Weights of a small GPT-style language model, trained from scratch on English Wikipedia.
Size: width 128, 2 heads of 64 (1 for keys and values), 4.28M parameters.
Each number is 128 + 32 x the weight over its row's rms, rounded and kept within 0 to 255. Layers, rows and columns count from 0. Numbers have three digits each. The size before them is the row's rms in percent of the matrix's.

# v: layer 5 attention value, 64x128, rms 0.203, rows 46-63, columns 0-127
# o: layer 5 attention output (transposed), 128x128, rms 0.245, rows 46-63,110-127, columns 0-127
# up: layer 5 MLP up, 512x128, rms 0.143, rows 0-25, columns 0-127
# down: layer 5 MLP down (transposed), 512x128, rms 0.123, rows 0-24, columns 0-127
v46 103:183156181143104224164074182149181071131127141064105148101139157130139133140120126151158070169159107102128115102110106128100104151174097086155111155145106108172138063072108122101116137162136122162091123053087135176096178107125128138105143134125195096129169141162124165081124116133128179091177065101112143162104123142144100102163151125137083080156164112105107101134169182097139147111152
o46 088:142129178153109157183105147148156067172077117146064183097182097151105173168072102136111051190130172083109168118064127146150158099126094131108154197130073138162162111179128167104154095128098100095078115069117127143146170098126176082127144143135162132121080124121127104109125100117122123114135105117154131163125120163175081152148180121103164104140124167154150123121112121060128108152065
o110 124:173102163153136154105145121193129095141060107126102174133158123113119130144071118130121078214144124103146113139105149164137107129134101128118134110128060114156182092166131154131137140112113092097101055026125100150143178147118084091161152175147165078114084113115136147145130196100103151144132128130159102173100114188113087121120115089132223110145101140129137068156191109137113127171109
v47 090:111119102147119181155134161162184139112137144056108127086163107111058181110139165175143139174142123071123111126133106136144151161151138074170071175147102078130118082110067136135183124105165094126137086106106120141157153093123101188137098167125134028136153178148102146112080108134132112142199106144088089083094090138164125118149194158106101102117138121148128092146114084111137152184164
o47 085:126033102120135124097118137139146145172114126132096167084188125111158178131130090140146084180065156104137152134096133131108199136159094158115125174129106122141189116208076163127140107174107051128161122130116150165160120067116122140113079144099107109122091148082157222077153118155155122079203143118166093133121117150137137153120128148112163142132086121135089092117117076152085142102129
o111 097:142070105108119131094140088165152125142102146113100204123162121075149158074106121173163093194140123142192150118138136148151165147140097148115083170111047151124149122154059138102138118095123099117122133108098132137148131090101094163123100176143137083143060119144145241086099153100128153125164122137157078166104087109114113185126129114162160136090092131129087087167190082155108140125171
v48 105:178150089132146150126128060160132123079106157174148078164116119124123139110129161075122110151147163189172094102077123095108110112109117172079165100101124142155152070176183110121158135099199112113127095181200139110174134097146155064172129102126143155147120183128141170095101101132134124154138121074061162136148179153088149107138097128110080152134051081131123172077144173109103138131140
o48 090:138152060114169124105167069143106084153107121095156095169088107092033128152075144056164146123147137183138115136094114062127091139227195132082099088139128108092142096120150064129157158107162161134119108171134113086128168149130145132176129122145108151142142123144164126129148123089105157164094167130138138149106180064084167120119151154121082112151137127124112098114126149203143120155159
o112 108:152184102081146090133186075135104115137112145100147124181154089089025161164078137076124126106137122164135058143101100088152086119188168136075169095115189048148185097117155105108136159130148149120086109137170152094153142114153144135156106107163118130147104167099136102111140141115101160167103187080158158119131194128135140115160102168071131116151137094098144100123115125179141115167129
v49 092:082135133139112168114076196171148116148135121156148127122135130100142094081140137169167192090157130090113166104119134159082180105123118128084165149126153143135099120194170166122112129085061109131087147099168106101113205186121109175105141091156147142164139169170131131146170106142116075090111122133157161207124130081109110111126115095125158142076157140127110046125087124174073147083186
o49 092:115183149127145139102105068136164110108161152122117114152107140122179128107156140142122198122178148083185136104088086165136142126121097153068109128150085156118071092119145163164101129088143144131087174087121045136128221191166134141124191126122118148142153132177101107150134088085072159091118108085130150134083137147082160098102172100166149074119136140089106182127173130106088087112163
o113 111:110164144128099181104045100132132109120137149153146112109114154167158130066130105141135207136155133120152165144062095169127175123096109149082125156128089203110085142133137088147142160109135126105073163098081061125139207180145130178122154117109171112142136124163094126147120121117103107084134076102159142154114122118104137119110188035132179115111138174138111128131122140078097136112216
v50 094:181161112142153094106138033145137144151155147139133082140091161129132125117124102111159134090126159180162105162137132085080101080097147108115181100119148109137093108198158079154072131174131103109144121115142111096092137081093192168163162141181129194075110103138171180062118076117062096163135150123141150169174141124053147100132114126084158124097125133130168154145160086124138141092138
o50 087:137134112065193132087154106141134087161186078151118097158054131138141142132087161120126179084140111179158116164132116097179108145115184119159107112097154100128215111085164151117048185130144105101112080094126119124133139194170144151159167163186128123118128096193136127142110143092087101158065116125125123121218111094150115073142091121117118093127158126116106101093130114139103133160133
o114 098:137154137077171130108156088143124143119190122152102104143110110165098141154094120118105161041077111168137107128093101108147116115112172114176126148096189038139151105105181116144059186172117120135123153114185141104113151137155162157142142159157111135145113127156118135115127115101114062172069163072118149133225140084159121072143141154068166117130167101138161100074135101103143156138092
v51 106:156084105144098214183131144154067092106147143146088143142139172120136082137113120134123086121092108119134110107064114116090101060082070160117099121118137108170145063129141143123124075090156147141130187149125145114091195109165157099128131170083127133177153128107125172111207131154179132115114174156166159147138160122093090152084158121102130172114168096130107137066195186124124156138086
o51 106:125127102176124141168153154155124093085129185097118146103120146101057123141160139093173106064162138111124127062092116109144133118187120106086143116150078137141100110179155158131113096102160159091178128192149095102049203119128172050142178168076112151159155139146093074135168165103100166126088170150132142132088131083100148150093147133095096104161152127171141149101166149088147106145107
o115 118:160103142196141213174128149124108164072132139142118130088142161098045131145145128103103113064134121127137122088041102115155118071161140087072218048139112115167154091170143158144073105138124140105175092176166094127125175136136157055126181129096095145136106149109108103105171187137128159154112175162109161114121137103143128125123135125079162121138122123148110141123156134118116113169112
v52 102:126073179161093154173109142141171166124159182100138152093141087190091130132180114095151148150138133128149119160130103160056158125139130104084090147123150111138087143170094120157151129161148156130163161136122111120163128086123018105143066109109119126116124170110121099115138066137047065153150102129068145163140129076163139109119084186190103086094092155132118156113178159131088113140124
o52 103:158108123124146149169151147104161152136158111115163142082131150094065182145135117163111141150140176125130135156081142072145223071162112087109129100134157167153111174155111121167125112142143096104128125105086102163144127132104117130172162091098129143126076177104204133136118100127127124104191086098166148117140159073135106113065027119158136090099093185143101037114116146093095127101139
o116 106:141134171127089124136133110100148168123154165091155135113169119137052159168085101178126148117162135123132132138105166105127236100163142129148101174121223114170103131098118121171098120188134113127105137122116103099145126130109102168165078097134162125117121127128213136097075080045088125133151106143176129108121144058140152104113067118168122107112109169106062069114152146116166106115117
v53 099:085139153131114140090056151115114113159158095161136134167112201159125062137171088143139076119104124107094149116138109078161125115096150132156142096117136063157114094124093157110129144096128169144145126118133128125094119171115182128135116080082065176231162146107133109129132066176135116165153130126084130109131115119121120166192139104158140119149167176136077137183048134138071192161158
o53 084:137120107123119124151119164145107048118152152140063119145098168096174118145188085142193135129151152136140146086177107132097155123105144108062105123161096131136130201163128138051154154182182128063144156102096105098092140142079167110125147123081131153131200143131127138132159059188123099111100072109112155112162076172135108134118119114147064096160153131116092159169086174148102111121153
o117 118:144118136171136124105084164166092073130153140146064097135096177094138115128186114159161089142139149136130122089134098117132131140114193149120119076138120099116098189173130129078137138178203100067160137124094112131124155169046150137148155103113100184128214144127106143115106082171120107088112107101063114134144077143164126149123157116137143088195165122139107138133064169169081075149151
v54 088:147065114147147080143129115145111203112150098164193119106124118137079136157127073096099150147113072111137106141145139112136104129117117090131086131157131119094137100094185078142130074184131131161132148128103115128159111134132058167119191108140118130141163093130101151115120099157163065150119167170164135174121144123101120111116145131063183107182115186117164182119117097040176188048109
o54 080:197064093121171137148092143148118177073150070197134144096122130167156110119117133117109145133084081125081134203099125071142136134123139147176086077103207108156151147152130096133151131149076070175133109110138128152136097086096096115115140132159157117127145121110103158120119104157184114080163173152118081097159089095160151096136130178162160155071115192144092142105075125100114172087112
o118 094:141079095109193145175114136141145179065147123166158110092155157148126123143104114118088135050113098123106116134054119086144123070120160141105115174129165060158124121154106168130126095172086094191155096123180084153121163085146153137137169127116162155136145089156080145105176092145177114098124193102113101114148152115157167072113183165095127165120120177124099110049143154099129142101105
v55 100:123126162101201094077153153151134061155146157128123165189157142125131118110160076094126146104149079105163151078200109126165139131105187086160170111148153096161085095105072141103143178140140128162159142075140117180098060125088126099102096083119118160129122173108156097128083124196093181139117067097078161128101137101109104147127094159131116085163133152111093111159107157142083111117176
o55 091:164130161102089130148118147121133080137134083114090189179150133134137141121180092168155138131144151095121160102137124118119174128123112119142139166102120163151102091116116105044099093197150124104103179164096134148095096140075154146052099126134151108131169166071146122146092055175144103113165029083155188158172145131147109162147115144102140116121143149120123108156048171108130059159132
o119 104:183111129117132077083100111127093090147158061090106125150093134123161101146146123141153095154179132067127126161148122143136163166140144171173099142123143088136067115110182114075083150153146152125094105120140102177149120193074120163128168129116126119102230152111170141185108094127113157115138064109059129158118155175105112134106129132140151112175140151106133116110065146168135019128126
v56 083:111065117099148172092060118120104180144149133134083164126071142135040138168153104139126133124141098127158127115178140109132149141114161065137150145164169138106122096115168057118082182165125152160113066133162114137133154089111130146151105079133114171095155107134112121137100129131123136100215133145081178122132045128129192109128131182087143170165156193075113144125136063114113142144097
o56 070:122063118072173177131091144102101152086113067142095149124097127131150178160145085200083158178103077177154110155083167086141214151099132129164114136141157111158161082123189148157150174124109083170144076112132139190171122120105117129102139076144149118091159110102166164122118156109121127101156132095160130102152081131135121099146119124154164159108091164096105093145093060140099097171092
o120 090:089089129088181157125091120106121151127121099140067123141067144146154144144148076167091123138168087120164120070098128071138177144134184163158105165134200101118144077100170165124127151167143131160182067119123092151128146110099158139158132137137156171096192061142154139101121093116129188124121166061106147109164066131121170110136172153101097112151135156097086116097098123167133057140079
v57 102:080153182109125182130131161200132094152096129120140196163102115097135158135152137110139170140179091094108123103138112095116148106124099061178180127120162094139092086161127151097092152100066114173098144059145100117080166154095119139083169132115164195115131166147129128108119139146130136119185073142113155182126127102153124118164156148183123161144079171131078099148084083211141109098108
o57 093:136135168078087153120125111094136093114124112127098163170054114129168135164151141179149154146161135113159145132143098165147173134099079115160115156156099184105049096064149123144136139091108125119083137032131069105091167165131155117084192153132162160131195087119132175145111074115072167117123094093131160145087134130127106108161168133159137134142107174121112172118119155112121039109153
o121 107:154116162118062180120107108153118082118094126134116196135091124137169166136112157158166142163161099091099136136146094150137163144118075104193139141121106160109080107102123115127149115117131078102115115044083092115098188159095135116088187218138172123143186078132156183130110147112086157125149054103109150170123106141121107108135187080142201115146143134150093131140099148124140058120122
v58 096:109075109104156165162116075083097147132133132138142064138096102159050186111177187162178176140134079100143106134129113143092163110107102120122115166157203131181147081120151099116147130182165137151105068156151134149139119111116106162112108074122058126150094119150139144122179160061120153086172126099139144137098131149138148106068111222082144115156126109116145142109137103081136152185147
o58 091:126097086072160149150118087106099165148136138128119111126144158136128176170109109149138116168161105109139146137061138109099152148155082132147161210154145125199198045132133160164118152146107108232120118160139136150120112117084117160144139059119099137139085126022125171132124126050141177075144121156169095103118147149108137107088117111116137143089097091100127072129139126146108115132148
o122 109:102085105081194134181124085117131159119144138135104109136094176156142143164115079189129130120175099072127164114071139110107132135168103138102113214140173114174183040090134194126105146156128111167158127148154110130105125132103195157163144121146095152134113084060120140111153095054135200084124148125160125102104120146093171100109139133084082111130123131097093112121132120164165082093119
v59 102:179087148112118052121142106113112167127123161138143092096085114119079222125136130141114143181153159139113108160130138165116169153126148091157104122123095090134147131166151142173131099106149132099115084150115104101192115146128120080150125157176114141164100195118071166129165087047119164125187086091107149144142151103113139086079078141097164134166122088137089088142159069184108138203150
o59 105:171103108140139098126165078130099136138146121128115135121150157144132187161058115130100139190167130131157141169134124095125164137174163153169129081097151085161174128106147125203142115062137092140091113150148156169150108122135066127140082103184112137094199133125171144149120134063100105114105124130142079103110130132099174074054099073140137111145113095131095074069138106211104189137138
o123 104:136106125111066081139187085109171134151117132160111146148190126129147215117092123146130135136160135121078135144126093108150143106225137115174125152112122125157152144105183123163162126111146139143089177190100191114135109076139113136102060148184097112108141142170116114106119103078132175100128144125151124118105136104102187082097179104130115082141107060118072126063125088170129163066128
v60 096:148149152150171165155107097180142101106144149088119151142125125116129059104204099112122070117129167174149137069144132123102111191117173124132135105108053051126139127188124123114094108124133147128086159165096116120117060147102186139150135173158114112111114114101107129110130066181098099185093169137146118205165119117090107150092136077124153172107105132126125160081132214155099098158125
o60 086:128132097123126124132126117169168083115148154097147142117066112100119074128166122081132132146076188133162105113166184115101144133116111094128067014101102147130098138168173074129119145109146146020144145172097107107083133162134170148101157143171154100110140184111155137180157143147116124189158080103130180128117136124153112166092146129098176106129122115180079101142170122125117179180114
o124 106:160104124173139125106106156153121111123169139108159104101125094142071084141156135068081098096089171189150050149134150139113155125122161102145077036123089109143107192180168107149106139161127139108121118168121133100149139136164118167074128104164109172130179179114128172122137168159110067144137121111108131150113148150154111149089098090069227114112108091144125112113157160118092193181115
v61 099:155102115113094149163069172110059107131157120141070165075102109149111148113149079144128111141153105112099122157154111147118139143153131079081092115159140168132113145097140140146129160179141173181053083120201131139175185112156102098158070164100092156106192102089103053162171138170091146080148143119158151106102141112128089114179087161128095153133156142092117152135159134129101182124065
o61 079:117115143153117141196123156109103064113101112140125149048160104169105192115115079181075118164148135108085082130053122109160160099120146128113149154161112137192142130155144154204154124143121160135135071159160133177099105125188105095145135082094141089111095139170171102141139187147164132123200135070154122114121084103133081075126112102173116154130164171127144080128089116121086122145092
o125 097:068126125140143127197107164062110085122120118114110110106126148157150163153152057151107093161188137100125111101076122068116184128150175151076141155140187130163125119142120170173145150177110165138124045154160102127101117142171134112166120099091132169079164097143183102137145134125144182085162138082124143087099114075118122077117130151174058130165148161116094108100104171148124086124082
v62 097:150147108130149094141174117116068115102156143114178093144094139143161164144163126045126194138117121127104124159187138139166139094109145085166146104123142088118074121136118104158102158183127111188145084138121109078136123139054131117134096159140074167068095064094155150136160169106103098141124164106105112143152148121062147106147080142203163175085070181126142128148138148156136100177070
o62 086:112118122106156128121138121099088097151141094130172129128093125168208140131164147165124148099155082136095130150147130105151184121143174109221136137100187138133118134056134090178096116150166103176133115140125133078108112154149103143137124148185098098150147044123186184157069142094141088148127085101063133103171119130094128061130067101162179105115113107145119109117087195123126089164117
o126 107:127152096135134136152166114098094090102178174111156131104132118163154151169161118125144106035142130152074103133127124110131161132141171123148104152127201121148098148077159120144085150150136108144162154205132140070061124150153131161150099152185075165136129089111179188139088123098107064105101111122066132110167152091066128089125080148150133111120131101169131130070101165124185112152057
v63 109:055128076118131115104202143063136121173100082101191134139196158155110161130138094140139191188133089105099163083142095107162098086112124106105072147152174086144138118140099093119098154191078120153156114149149114156096114172107118122105113108147091067108116075139163095125075108150158123119079096177107151153138176137200159133104142158173093130118109136124144150189120131108151156100161
o63 109:097109124102101132127110119082186119178143124146134122149157167161194108128146099133178127125121096146104151114139095103115158156145100133123079206096141168142098113069001123073081118213125121160099168142135101105135116140065149123139110163099109108183113081098125147116086089143171156093124092160118151131107095134159172126168090144136194138125108127146148181167123157109165099076146
o127 124:128079120105129120143105127074150160121158090091145122114146175184193083129150101146144137152177073145118120137141167119090105146079152105120055178129149111127104135089004155116070123182064117113119116133171085166146123173073124122163164145100135157140165048117126147122104103108167162106119087167124099120089110145200148121131089165160173125125111149129170148148127162131158110109139
up0 097:159110095109139154081147131190136107134070157139062141127150136051119221092078109144153061178096156163134115142086121110112153169190076161072085116108118132138141111155078148100167117126149149168142072160166128099167197116101109099132139134098122113166094201107154101119124098127196147143143138129152193141128156091103117126111112129137125143088164149114080153106168135083114106093109
down0 091:085110137146167119146117153037090144132136108120154120146155090184149089168218186164136179120138129136057147118170179129160128158078168146174119127112158076114129118119164094103070140184167132127135139101053127160123105130163145123068136084163116173149152098125101139140131096142100085172100076110181088077122098170100126086143085115089110171137146113146094130148140160116119163127098
up1 105:134038127087174122048155128174206067137152126174133115179120152146155181174132130113158162169169123098119145102152150078113142146155097102106146128127167117087141102124157129084148120092134094083117145113120116140126173136040120157097157144137094097104135172150135145117115103118173153141160082115110149098057130137150113145205103141125137172084125106073075188146157123139103082086118
down1 109:126130133136094159196155138107121156097163122070111154127084116203072159122125101114113071082100168154132067087096038116128159087130135114154131128149131113128128096136128126177088133146096123222093084151098078125131123071154138116201125102117112152179123073140115140145154103180169150127062137113104133144128088154117193074119121163130088115121136130186179153162150122153166117109145
up2 098:138125117111189189064060117140177101132149168186042121142121165087148144133063101125104170116142121087181152079091146095157143146098168112146120119118178163147129103127165137113110188157116119189137116142099115123124154173071076163133150106162163118066097125148145074092103157134145111123142088097116152090117104141105148129115180184154146098119172186070117112122156138098081105099099
down2 090:116125106174122077150123139110115167098148105082206139060101118102102151150154187148170114141098157180100111190151113125121110097114090153125150134060000079164157144145106128202166104131109159101113133167124140124103097113174137067101118149131112099182134127106118146145120148119106103148160155127132126155124123123105127047135123069146092153168139106190122137154132113177140164139159
up3 108:176100134125129114116120091174093070196115137066103163143070185092150174105102097103075115193125157092144112107123122128128151161098128162120155160084134175076114096132146107103147141146143124147100188072111092134114123111169102118151149138111142116165060142181159118176053109183128173128148075135123138164047118152139153175181125096115113118173114119066181131136134115096105137135093
down3 107:124121143087081142179171097115114158121117132136206094085213141097094146146137130105127127153095144087153112079160128122183118149145146137106143184125160108132134173087150121166142183181150105155152137169122078127166152077130175150100094079177187148116111129045090173121101104124099113134110129129094145127145103110121125121143066111106038162125163141131077151098149171090098093165181
up4 105:185106035098191152134153150113095105126129141197156143137093100131105141157139163076148129131130154118072096153178112055166142129137160119150120111107131089151115066162156147115081116141184109083144081100155086156140148163100186160125110149155097166153136096120105100167115152177194141108132142107107104049157115146070081115173136094124180131188170161167096123122121136123135115135093
down4 098:138090089193151121167188151138127056101185156104101113145091098155136179116111067140152099135132134120184097155107129030098053111111092153111101184097146080129091117143148099183117147081170139160102186130148114109106095089127159101127114120153137132157098159129117147131133062165070078150159146187150150167090130099109152068130113117148107125133165116183136137165147143120163149134158
up5 114:131055099107220107141135169152096135147094171138157109136137107105162127093185076118129105109137133124105114084134113099093137110156049051147163134142179127175130109159099142121129122175190140139138119135094140196141121128102073165144145190072101111161045144151135102158099167129195184097124080149145101137116154150136120118101156183102114108148099166065097128133141171104126114127134
down5 108:111130141123112191077172069090134111141081100127110179127126144167109127181101152098085115108081104150068132135131115123148152128096130152178064075073131101130144100090159090075157150066181176135106147163147130124081109105143176130156132129146151103136170104059116112154194152100131113150108138120153184133125094170111135138139172108092152169140104112110130220141191135165114174078099
up6 116:116074154114132107168122164177129096237065129083076111149109144106139143193125114154169109161111088087111149105123134085150211118135074097135177142086121154129162115210151116091110093096111117157170107088129113145138145115069146152115098173174143133169113183126111099088138106117088090148133112138081156128115128135161117205146204129134118174125149067144128126150156126129150111128109
down6 111:108120095149127158122156165103105117081154117092171114108134117117118110072131138142114196051128117096085132098129115140170166047144156116147198119083153142142193127136161113204141158085098148172076134170122180088156115116188154160170115149121125136134115146074102100099111130119151145127147124113171163049168158157093042118168130125126095167162094132082085136089139106090122132152151
up7 109:132130102062172169154137118084119123136103134171147097152098154114175127132174103139142164197138122119117124186160116062145216107091144160080134181121164096165113113114137106082041138182115116146134161138120077123109115194121149140093168087169110082135157127131140152143093084166134175093094120118136155114142148121165087152146125117123142134099196062113095074094112160153188087117117
down7 109:167144182164075159119166117143096119155125136167117098162153107120155167129134161124138142148133112071095158087090084132121154097129070161222122087140156115125118060146146165105157145127133077151108097078143078121183127161141111108164070094140106130151090085166123141075181092121120176162159121086177076089132096131130177095107092159152089135118121112164136085109169124181083151124198
up8 105:119094120135136177145084163134140135146107157156136104082147151142109133102175074106119105110077177070112163117102117100128255138123125104112138185142079118165150124161110108124122101131113140136140134142071111160154106157161079142138151109131084069137075250142077130142133127136167084066155085122115143145128115143153121175148125161087155161168158136103107117155139144069096099144076
down8 102:169097181074192212105099146067090135146096145135140166182140090156125154126101070143100117171170153106139120113122134075115096176090159105169147123126125120157129088126105111108135083146097141080134168127155187203101083145072120122088165136079109110184082119051136095096142116167068124186148137138120170164145182137111137136131114097108166149173112143099130104109126140144126091124103
up9 089:076118094118118083139151130119102155124132112130167147058169118138150188112146151154178138151090141096111164124174065117106146097123124137124081149076114105113098144144055152149100038126141133195151143151073121120145132169105122133127113111101046102093080114096108097219122109104141132127102090138113097177121134123192139149086126168209147191121097103144121151168116161135142136185139
down9 091:140151159164179118095163149106133165112153098115136130085127113135135110118134115105185127145127169079165149116104175143101129170099142133150176136125084104072083156184159117114138179139146093146176115137158100079094130145121125119178098127105152099168151109120156133035131115087147107153174139179149177167142159108081068095110080095092152085130062139167126118081083082202099125050122
up10 102:089108082126147186101207127051165105164092119152114147112136105126113190110125133152122142112112137148053162156111121097122137091153048114093095167073193132124153115135146138121141115147092105129122131176094131113146192165142128155119139126136068113122148113122140102095048081090130075132095146102158158075140139105116141130093118204206084086116153185142115174125159124121130164094117
down10 097:147128158176178127097086158139143104099109196150101125104077107143134111072111126137114126177074155131140111137130159064086133153140147116121202077148201104079138099095129106193143090136075135106113113170166145137106113147144103132116106143136125106146131173110118102087228160105100135170172151128119171105144127194147117059113161082108083160118153096185066105157140146086117104148142
up11 120:138136110123162191116133157120161158165166135093149138090102191099180090172144112123147153159109119143084109134148111113104138125096136081109081133115117196173150111132087186127103116148072098131173184116102088164090129107095135109105118102141118214082128124074088130113184126156166097081098115153136151081121163074125126170104148159114139088123113148139116197143235146114127154077166
down11 113:096102127168162132140127109139123186121127107114168096100189108120182123153132118154123138182125195040085094111138107083102172109129170139068144134075125180143151095015135201121156132164061074170104141110136103102126098108108163114089170167113134097128131139189139134117108139136127082104115159136180156174162135059129136138148149116136136113149118060138116124126123123150127183151107
up12 091:166169120097135123080137138147142149103176164159148073142157183164154131133102114163132189108141157150123151136144092123124130156100085098064126102137117155072189176133150108070104125162159072097135156080156080132171157157133114178115166088118098160097157139170088108118162088200104094138119109093066106074130163134098094128178157080146128110157148133078101175195130089137139177100149
down12 103:113171159166210094159129165123108135133102135139119115191130126151148107133134155146148124113149134054160112091116046116063094133148148055136119127101128129131080112170104158103141170084113106126061140130084124090119112130143131098133096104151114123109144180134121164088121089149153125085143147086126184177132117093122122175143116161087150159090163126255165092165123078175124144164153
up13 104:126064091118132128157186102154084131140109147093162166098168131139130167146074050111178134161129118104094146109100064143107212123138120116135134196137171092182172051130084120110181131123137117169125172126139118077139180134102096113132138137097116147141090091162167169099104145165183106102078112112110178114101143104177156132115156192141126155115114130117099110156137117059149101066128
down13 100:169128179148138084089223078140141111148136144163073120143093130173052171112132145175163085128049141136083109155131128094135143086134133184140142096072146163101149123169104075135155089140117190086140132115112134154120145120112143147106147115163085128066170080081109100169106112092074176145151172107140119183215145146131131084112140141157117156107114077144148117121112113129125116113087
up14 096:133125111127140128134059111138102113181141178115088143090143101134081068152149157072154100067095106088094141134165096153120091159109138061109098102164135157223132167163154136084112112122172167033153201111134122169126131128114138158147098149113114121192161132147125108174173155179148097080114170143130178106119118109111082118126139126154107110154134126137163147082201116129146097154084
down14 100:138119174129114127113114125169143147103135113098144123122216106127153179095061151136115054133141128160166167133152126102070124073136193124161160107158119175101171151121104141162193110117050092124158087140041090142159135076130110131164146127160126099113066087138139126166130120117087124198126136170112104126194173176149126146124078119117103122124167109152063110121094166111110095094141
up15 087:110108116131148180116125105165158117112046122142130120149124153084094106075121143054159159101105129115161134103114124146128098139149100148068165164125067150092164090146121130135123141114091131149136062152150100160136161126124131117153176200093140108138063143205050089127153170122164183177120162121113119161120110127143134120184199161103086204149091196136130165124147100123101110090139
down15 090:105173083186136149164123113164125106148100092121106132082104081144148144130142177177149110191169115071132135099066057158087128111097169140175097155133102099140148092110134192085129182070140137092116117069156147184173105162182145129119129083129129117101182133121191155141155071149134115087118099092174152143128128129159127193148096104140119109106084086088148094090171129139153088145144
up16 105:151141099116162085112141172059118149114117165141206164078078089082085107169074131112134107145114161155065055155148123095085142106158172157172120136132139115112195133171113131148160132160096074149147131126072106121125076103128090151163160091202071136103092098139118135129130166128143143170088149086135059112112106100123159126136095167136161104184134108160096099110130111160176157138167
down16 104:152080136130084120200154079119134109126213096137072136126120092143086136192131052073123088146156135090154147155093116150141073162113092169100120101143093121165153119116154113158141150154164146162113141118140094128128156204112154112130107156084156109150162115104089089189168098100133105120126088084122129122138123145177126106158156151073106132089123222092125213155086137142107117158109
up17 111:154134097135190099200095102106060160167150143091135112108080183138187140140079143111181125134168091138116073098171122117115123134152138131106077124087119147111159137128117167109109090151103106163185135086090087134103160134130161165113133088177133159083186120051138148103181145095132077120108111164120115101075107097070137136101173118130081092151162068124127175130171176149168164112125
down17 111:116126195117127158089113197150140159141088133145151152136162117187146105172123035144116116118122151075109084138176065102077124097090122094121128154147153153106121119162158148124114159113142099107129198128169126172141148115145154120140109176055122100142119176057109159126122118164100058065117102129183138164160093127148148083104129112084133154201063161093113126144165109132091126163122
up18 092:115154077165125150161165090152086104160138144086049095108072124081101179141131126161174120158185093136084138124165115162139143171141138069090073085174126166129150157076148112051144203108154157122115170079146141110171185117164136179127126114170125107121155130113175155139090129145097069107126101172107140122093099174133095130087145116116131065109151118099140094109140118088147120172163
down18 093:156116183081131111142150157167130086168089132096207142123125136127140140127123144122093147098100159136102075158144139152222137099141099135122123214127108134165144175102088110143179054126140132086146112147122068173169168139133156106159176144126102109113145121140084119146131080153132139144096150064043099092128180082086123149125085114143123185136103158089086091134095161099065115138109
up19 098:113168159094128173153143107096145149130083150141145143175104121127168105164133152094135076136155121168143161130158073084173109116084134084133081165132182148125149114107115114017151121091139146148127165064145083158131165128143155129114134144134120192112165131130141053100145130145118166166086151169134147207111146151176062161128119152099141121130088093099089075142147115106041161119173
down19 089:147080116126138094107104100087084177177142140158112119160134132106084101102107128121132111169148160123092136191227072155116168151126118130139125126101124135103183141107101069127131193124104139166170101172050145087220137161146110116122134104164139114142091133104123108117129129143158164131088151192137124101120134126094105093110166098101111138190231171087102121077133094124151134126084
up20 099:126102136114179195176148096168103136144132140140137174173103140140108060139099080110154154120186102113058162119082109167132156128161139097153139122112128082136158106137121156122139161127160170136109100103100098190051129081119138135150122115133104150220111100066147059103118099143164142125116097082091165054159134127130149121129109102119133157177148117034149124124123189168094136108161
down20 094:137151101104099168100135107069160135106149111129091129071123120176165154147171142153159031144123143121155129092186190116141102145097082178084115146139089145124067143141147110158077115142105131110144138154141138081177138158104144100111154129123127079066152120189115143114109155193127137098113166117105108189112105094118093120135174167123140170064170107139092196154144122090194078152082
up21 114:081157117107115184146120122122155135122022135176097114144109152087167153074192121188130110140116121102141118133115088102164137100131115109135164164130125170181209049131067147103097152130114137186061090084140092147095133149095101123138077131159116148113117129171136134154097128095148105172107139093144168133125191121141149124146177157122147204116175170120188127125144091073127123121119
down21 119:132074101079077084121187164156120143145164138131116105059177051133071133149104120090132144085090094147152119140174178142147169152182111105146165096177106119138123190091165161158151155132187164132084162113110202092151191144135124098163117062147126138146108144078112124216144107113105133089144139113113115141053080131175115115124169137124131104134106144138124127118078142122110095121140
up22 088:154151099132095127161150091092098062195096180095137152132168105138116118123116092092175083118126151139120121158171134154088115103099079118109120196134167142161116177120087083103175100126093135137132178154138125091099089088110106134116106129115103142193079154101154118153111179111135133187087119138150120116046156095156118143093099166108174133084143117153183139139164192071148207082125
down22 091:145206118128118090096076097147108122112131159164076101167093134139136135087081099093119166170188171154117159137102116138147125114179158142191079097140104145068133092162130126123093128112156097130072146098074101141172167123160114117156109141116103143101149145139138141177160127106115136054156051139141067131185093121207184135160152147161113084155145094117097078142170136194132143134140
up23 107:179135125136033114136134113148145109151122147145128108136172098121144131175095159074123092105121163089129063187163128180097118161125084087113114134159153112110114110206163090136122166114081076143126136045196100110139142161074123110115158131138106159092097160140149178125114146087077111153124100133099110166109154127166106121204167129080150125151093140119170124149179086074072109158097
down23 105:076107106155134198116133165085093154098117130093093133120146182117167134080161153170115163145180156132103130117169153144119070183161090101156158100147168118112053197144130131167084036158110092065161148159142144105091144075126102162135107142081118144072097113154099163094112145105075131098148102130134116168162104146165143111072139128152094144109125085144124145200124126156129152076131
up24 099:173171156098133128115092112126142109196077128142130151136132226077146130090152131148175094113104084128085148087160081094144161144112110094109134154141116144159133104128134129081111098122096070182099174088135119154069147100152112134107112174169115154141100078171088155107152114116117096111074080171078137127133136126172099149140125125216128150132216166118092135133169124184164184116142
down24 101:103089089158152124139149167086119129146092074102101131137168062142110156121145099153095141148164155143186156128151131152159130182103115110107127075123222165122180176105098142199076091117065169154165105129141201089133128099160143077055131108159121112146158118070130136112125096109106148187174138124154168037101095152105138094131118139141096138146111115119104122085126135112126137173157
up25 115:120101079134164145118160132052146098158145121157097145079113110114175194133099179149126093162137116151109056113146080110114131115128118153159121149103160162122127139085106098123132115158099138168146095093095144155183131116114143163126124163088131113144057105165121113169103176161225190117104123094138148135031098124153152129101183154163128081139154088061165135128185108110098108102171